{"hidden_act": "swiglu", "qk_norm": false, "bias": "none", "tie_word_embeddings": false, "init_std_o": 0.0458, "schedule": "wsd", "batch_tokens": [16384, 32768, 65536, 131072], "z_loss": 0.0001}
Each number is 128 + 32 x the weight over its row's rms, rounded and kept within 0 to 255. Layers, rows and columns count from 0. The size above them is the row's rms in percent of the matrix's.

# layer 6 MLP down (transposed), 704x256, rms 0.0528, rows 316-324, columns 0-127
size [ 87 108 107 108  96  99 104 108 108]
[[ 99 134 143 145 109 152 107 108 120 133 131 113  91 173 147 108 112 108 138 140 100 137 135 153 188 132 119 115 193 126 173  81 152 145 129 127 118  83 125 128 101 101 157 170 158 152 104 151 131 135 113 169 141 108 139 166 196 165 148  65  90 142 117 129 136 119 114 121 137 104  54 150 189  86  96 149 150  70 124 104 148 132 135  92 113 101 173 162  96 153  48 177 134 109 114 126 143 120 157 105 171 132  79 141 113 151 192 118  19  76 176 133 122  96  98 147  89  93 127 150 144 154 111 141 162  90 102 152]
 [ 77 172 131 132 108 152 129 162 114 134 106 175 149 101  50  79 116 133 153 153 151 141 164  80  82 160 124 127 128 169 123 126 102 141 151 104 124 127 137 142 111 124  95 112 122  96  68 109 131 117 180  94 138 142 145 108 142 173 104 128 185  97  67 159 116 125 115 207 127 150 158 142 131  96 174 150 126 184 119 191 173 103 101 121  87 141 154  49 161 110 103 170 100 165 140  89  84 117 108  63 164 157 139  90 154 112 122 117 143 110 168 153 114 144 107 105 158 176 104 145 102 162 112  87 130 151 120 111]
 [151 199 110  61 202 120 121 175 164 102 133 112 108 178 110 120 136 116 123 125 135 172  98 136 162 107 135 128  99 122  50 119 120 110  72 162 150 139 133 144 193  90 145 125  96  97  97  54 144  86 131 154 104 184 146 177 165 143 114 155 152 121  95 169  70 133 138 137 156 110 109  66  85 109  85  91 152  89 100  83 123 145 124 114  97  82 173  87  95 171 138 137 127  83 155 183 106 113  55  91 117 113 170  89 160 175 141 105 121 188  79 119 148  91 132 162 152  74 149 110 186 154 117 119 108 110 109 132]
 [ 91 108 138  96 126 149 183  66  88  96  90 191 173  83 129 152  74 168 123 121 132  91 145 105 151  84  46 122 164 131 137 126 153 122 133 115  90  96 145 132 125 140 109 108 159 119 120 168 135 152 162 108 148 123 137 106 121  85 114 132 132  88  55 169 115 133 169 164 151 136  56  88 161 159 167 140  84 195  84 144 132 157 200 191 149 158 124  38  77 120 163  95  88 145 119 106 109 147 175 118 169  95 157 141 161 113 132 122  77 137 126 131 146 151 123 136 121 119 101 186 199 142 111 150 117 138 119 160]
 [128 146  98  77 150 131 126 171 129  96 138  79 156 157  61 110 125  97 117 118 103 106  89 173 160 118 172 158 139 137 163 117 133  83 146 109 140 133 100 110 116 142 106 120 133 128 172 161 134 176 158  64 151 130 146 160 143  68 117 141 173 147 161 111 132 138 132 113 100 102 158 142 112  67  63 105 127 172  94 113 117  80 138 194 169 150  98  64 138 160 119 129 114 155 149 147 120  82 127 153 183 156 163 182 113  71 128 166  87 107  66  95  64 162 161 179 153 162 161  78 103 126 127 106  69 131 144 133]
 [ 98 121 147 124 162 131  95  79 133  70 115  80  75 140 191 118 108 130 104 177 108  88 128 120 185 185 165 133 169  65  65 212 143 148  90 119 104 133 163 133 163 168 139 111 103  92 101 149 146 156 164 220  81 195 134 146 146 110 155 151 141 106  93 128  83 138 174 170 113 108 117  77 154 131 201  98 131 121 122 122  93 165 153 124 106 165 173  56 138 122 127 168 104 179 149 104 131  67 142  74  90 134  72 120 179 123 133 132  87 170 172 110 162 139 166  67 132 138 149  94 137 131 110 121 117  81  81 130]
 [178 141 116 157 123 154 136  93 117 129 108 189  82 157  67 129 173 195 213 126 141 153 130  94 155 194 151 135 148 136 137 109  67 157 122 190 131 139 192  66  69 188 107 101 120 182 116 167 162 169 169 148 148 132 124 179  99 130 110 168 114 162 131 104 140 164 115 127 140 146 117 108 128 155 161 152 184 108 198 134 107 160  79 101 125 124 139 152 117  80 122 146 146 144 101 120 110  67 154 166 134  86  93 177 155  87 108 125 177 141 113 158 149 144 105  77 165  65 115 135 128 130 128 119 113 150 147 126]
 [122 160 193  82 149 145 151 138 101 178 146 116  95 216 120  99 133 168  70  97  75 123  99 100 138 189 157  96 118 114 142 142  73 147 152  87 129 131 127  55 139 175 131 139 128  93 117  89  86 128  92 136 128 128 123 125 119 161 173 146 144 146  95 124 127 127  88 157 175 135 133 209 142 198 102 138 123  90 101 140  72 140 121 118 159 190 204 133  87 166 102 134  68  41 125 137 134 154  93 138  68  74 125 103 112 106 102 125 164 104 193  51 140  35 147 124  34  88 151 136 125 168 189  95 139 108 146 127]
 [ 98 119 174 146 137 144 128 158 112  85  65  73 127 120 163 160 148 131 171 149 128 105  93 118 164  74 126 114 129 113 127 147 153 157 189 138 138 147  94 137 164 128 125  60 153 150 146 123 122 124 151 151 127  51 106 135  90 142 131 182 118 118 192 126  96  77 148  80 113 141 174 131 135 130 103 118 153 116 145  80 211 182 113 134 150 193 127 120 145 127  94 160 139 132  86 129 107 132 156 143 171 137 182 138 104 113  77 136 165 140  86 146 121 130 133 127 134 148   0 153  71 114 125 132 108 110 128 150]]
# layer 6 MLP gate, 704x256, rms 0.0528, rows 317-324, columns 0-127
size [117 109 112 101 106 106 107 102]
[[112  99 106 151 128 117  92  57  82 122 103 144 131 203  96 153  77 151  88 161 121 119 103 117  77 118 123 132 103 144  98  92 145 173  93 112 100 149 113 141 130 137 107  55  95 184 142 111 179 182 117  93 116 107 155 135 168 154 204 138  98 150 105 108 153 129 105 151 174 129 107 124 151  48 168 136 123 179  89 104 134 125 144  51 113 101 153  75 144 152 101 118 145 192 121 124 126 141 121 152 125  90 140  81 125 124 135 140  74 119 131 116 128 105 202  95 149 133 149  89 157 123 117 153 186 151 182 199]
 [ 93 140 119 118 152 205 144 159 135  65 116 105 174 126 134 177 147  93  81  97  94 123  91  25 105 125  81 161 179  77 186 168 122 176 128  93 130  49 189 155 128  67 149 183 152 132 100  94 164 126 162  86 186 135  93 135 114  87 143 111 141 148 109 186 147 140 155 154 146 111 120 117 160 137  88 136 118 159 147 129 133  85 146 179  74 170 111 103  98 177 171 143 106 145 123 133 189 133 139  98 109 109 144  99 130 115 100 155 153 132 104 127 102 136 159 111 116 141 130  91 112  86 156 116 176 130 125 121]
 [138 161  95 111 102 142 119 166 144 135 145  69 127 148 176 136  54 161 133 137  84 146 106  81 190 173  36 102 145 105 174 114 142 112 164 141 164 107  63 116 123 133  84  86 105 109 112 129 131  75 156 162 158 165 157 130 109 139 171 188 117 104 165 108 152 122  91 120  78 119 114 196 179 143 106 127 134 151 154 213 133 146 161 133 112 164 120  70 131 116 144 142 141 111 137 151 141 138 130  82 129 173 104 127 125 109 139 150 124 156 117  86 127 102 138 163 171  94 132 117 112 172  88 221  84 117 210  61]
 [123 184 131 117  73 171 168 124 100 135 119 142 120 160 122 150  98 110 120 144 119  86  94 160 116 133 119 147 104 127 132 135 160  84 125 127 115 163 135 160  78 118  74 102  98 143 113 128 122  85 184 112 208 128 147 138 173  86 190 125 131 149 131 125 143 130 136 123 104 124 128  90 136 165  80 204 102 184  84 127 167 185 107  82 174 129 125 132 153 125 105 138 140 118 134 131 135 177 138  84 131 151 121 161 101 177  70 165  48 133 167 138  99 122 138 101 124 138 117 124 122 153  88 112 147 111 135 189]
 [ 73 135 165  80 114 147 181 137 163 165 116  99 164  94 130 105 128 113 103 149 110 145 115 167 179  84 157 194  79 132  91  95 175 140 140 125 129 182 133 115 175 129 118 154 130 122 125  96 153 129 127 149 144 106 136  61 155  53 131 139 108 165 137  85 145  76 140 136  83 131 126 146 130 113  90  83 118  85 110 143 118  91  96 125  49 154 139 136 103  91 118 113  98  85 117 112  86 126 127 136  87 191 143 109 104 122 133 117 173  93  96 107 121 164 152 190 108 170 144 140 129  91 174 133 159 153 139 139]
 [119 148  98 159 108 131 175 156 191 147 128  74 102 152 168 113 141  93 107  80 119 130  52  61 101  87 109 235 113  87 135  94  74 119  94 122 107 105 123 176  72 161 134 122 182  84 108 138  62 126 160 101 155 120  77  73  98 177 141 108 113 126 148  65 169 156 111 151 176  89 167 146 125 186 163 121 107 201  83 103 128 170 160 160 149 147  92 148  76 128 122 124 120 130  78 112 163  88  95 154  82 118 144 120 123 115 143 148 177 161 115 161  81 114 166 130 128 128  95 133  89  67 119 134 139 119 147  88]
 [ 91  76 105 144 142  56 147 154 144 106 112 134 191 181 149  87  91 117 186 133 118 119 117  89 120 147 139 148  58 143 155 157 145 155 128 121  62 116 160 134 165 194 134  70 166 100 143 175 150 115 124 153 114 184  89 105 106 117 112 127 156 112 130 130 181 100 131 124 163 152 157 150 173 113 108 107 101 138 123 138 108 105 104 128 147 191 134 103 139 159 235 141 128  77 102 142 130 122  64 152 146 182  96  86 179 143  78 166  76 148 144 154 161  95 116 158 129  98 145 154  75  93 204 161  81  99 109 137]
 [161 149 101 142  98 170 100 167 131 132 111 107 124 145 103 143 100  93 122 148 155 113 118  93 175 130  71 142 167 157 193  93 131 105 150 119 142 128 125 155 204 104 146 123  99 137 112 113 100  82 117 123 217 122 161  81 171  96 127  94  70 170  63 104 134 129  94 174  48 158 172 182 154 107  98 176 106 110  96  67 138 180  94 133 117 152 133  78 154 116 138 124  95  69  92  80 124 104 133  80  73 161 151 132 138 136 153 155 147 126 141 123  64  99 120 115 106 146 132 167 136 121 145 155 109  75 147 163]]
# layer 6 MLP up, 704x256, rms 0.0528, rows 317-324, columns 0-127
size [108 106 112  97  95 103 105 108]
[[144  74 100 103 213 118 149 139 165 132 155 111 101 105 132 202 147  97 157 141 126  83 107  42 184 170 167  50  99  62 157 143 130 124 129 169 123  86 141 139 167  96 128 175  94 164  96 145  79 125 160 125 110 156 120 121 139 124 151  79 149  84 126 126 106  97 132 155 101  84 137 160 159 143 118 154 106 135 149 129 141 119  79 189 158 169 127 124 125  95 160 190 151 118 148 122 125 125 110  86  97 112 113 134  86 122 158 103 185 152 145 145  86  94 102 176 190 103 168  79 142 114 136 127 163 152 163 113]
 [111 106 117  67 135 120  76 102 108 138  98 118  88 102 122 147 100 132 168 134 158 135 151  80 114 124  87  82 150 184  99 134 125  87 155 140 101 138 105 129 154 113 122 115 106 100 116 122 136 117 150 114 147 161 103  87 214 167 137 108 108  63 153 161 152 135 132 158  80  98  60 141 151 110 107 184 108  87 119 122  94 149 121  90 161 130 190 135 145 125  98  92 146 181  91 168 155 110 106 164 104 136 143 164 149 172 136 140 142 105 164 110 132  98  38 118 153 159 121 108 204 137 106 173 103 111 144 212]
 [113 106 147  83 114 112 128  85 122 121  81 155 170 114  94  60 115 120 157 108 144  80  84 105 116 154 139 171  84 169  91 144 154 176 120 142  92 129 127 120 135 127  27 119 100 116 161 106 214 150 129 103 111 162  93  76 171  67 181 143  73 129  99 136 100 114  94  72 134 143 135 110  89  77 161 118 125 168 111  90 113  97 113 118 132 165 120 117 114 195 166 157 136 134 158  76 104 139 127 145 165 132 177 170 147  77 151 106 141 104 178 137 134 153 139 167 160 152 126 132 161 106  96 136 147 162 131 112]
 [102 134 107 186 102 193 104 124 108 172 128  82 132 123 127 126 108 127 107 140 180  96 111 131 124  89 114 139 120 116 112 146 121 141 113 115 133 119 194 120 124 100  98 129 116  84 159 105 166  61 108 112 188 157 105 131 101 152 163 140 116 182  65 146 155 137 156 189  90 121 137  97  97  91 183 132 188  96  70 120 185 137  86 103 132 159 120  80 136 103  95 168 135 167 105 148 137 148 122 166  73 108 115 127 113 135 137 150  70 106  52 122 122 100 153  76 142 118  92 131 130 138 102 112 173  84 189 142]
 [152 155  84  84 119 115  99 176 101 169 116 139 192 104 131 152 146 150 188  86 152 136 178 168 135 131 137 155 152 158 122  85 134  77  97 124 163 185 133 177  87 100 107 182 144 131 134 134 155 115  50 114  99 149 143 166 104 102 169 140  83 112 105 146 177 131 160  61 110 157 140 164 135 135  85 144 155 119 153 127 150 137 175 136 162 120 125 149  88  89 136  81  79 103  68 137 164 168 146 185 135 171 171 125 177  73 131 107 100  86 107 140 103 122  75 116  61 107 112 182  89  98 143 180 172  98 182 211]
 [ 96 117 145 103 105 150 155 157 148 117 142 182 115 151 154 103 134 121  68  84 132 149  84 128 115 196 138 142 173 132 136 161 143  75 176  89 145 127 143 105 149 197  81 172 156 148 111 140 135 150 128  57  31 146 134 116 121 208 161  76 150 131 145 103 173 148 102 142 134  92 114 121 125 167  99  97 173 160  97 124 172 128 127 166 137 178 123 148 103 100 100 121 107 182 170  97 110  70 116 102 111  77  59 123 126 177 108 152 145 174 163 104 158 160 131 132  95 107 163 102 138  89 129 110 112 118 143  85]
 [215 113 127 154 147 161  67  97 152 154 105 149 103  98  77  89 131 136 128 164 147 110  77   6 113 112 134  99 133 124  97 153 148 136 114 129 139 146 197 189 107 100 121 153 145 117 121  76 162 159 133 137 171 153  67 122 140 132 143 111  97 139 157  84 107 157 128  85  60 145 104 168 155 144 127 137  73 119 130 111 239  94 107  93 137  99 128 122 151  95 113  76 168  99 131 122 134 182 165 123 134  87 119 108 162  92  86  95  91 132 135 109 152  62 101 116 128 116 114 179 109 135 134 120 155 147 128 145]
 [165 146 136 144  71 117 171  75 118  98 123 113 148 119 156 104 108 154 142 191  93  92 155 133 130 186 152 100 113 165  98 132 149  84 128 102 139 117 170  97 160 157 121  93 104 111 169 112 171 145 164 109  83  38 207 164 207 117 158  60 157 154 106 152 128 126  77 127 127 125 126 134 146 106 112  81 150 159 163 113 141  98  67 125 116 156 142 131 112 156 149 148  97 108 149 150  98 179 121 146  76 180 121 154 136  84 133 109  58 118 145 150  58 151 111 114 160 129  60 126  72 143 173 113 123 124 180 131]]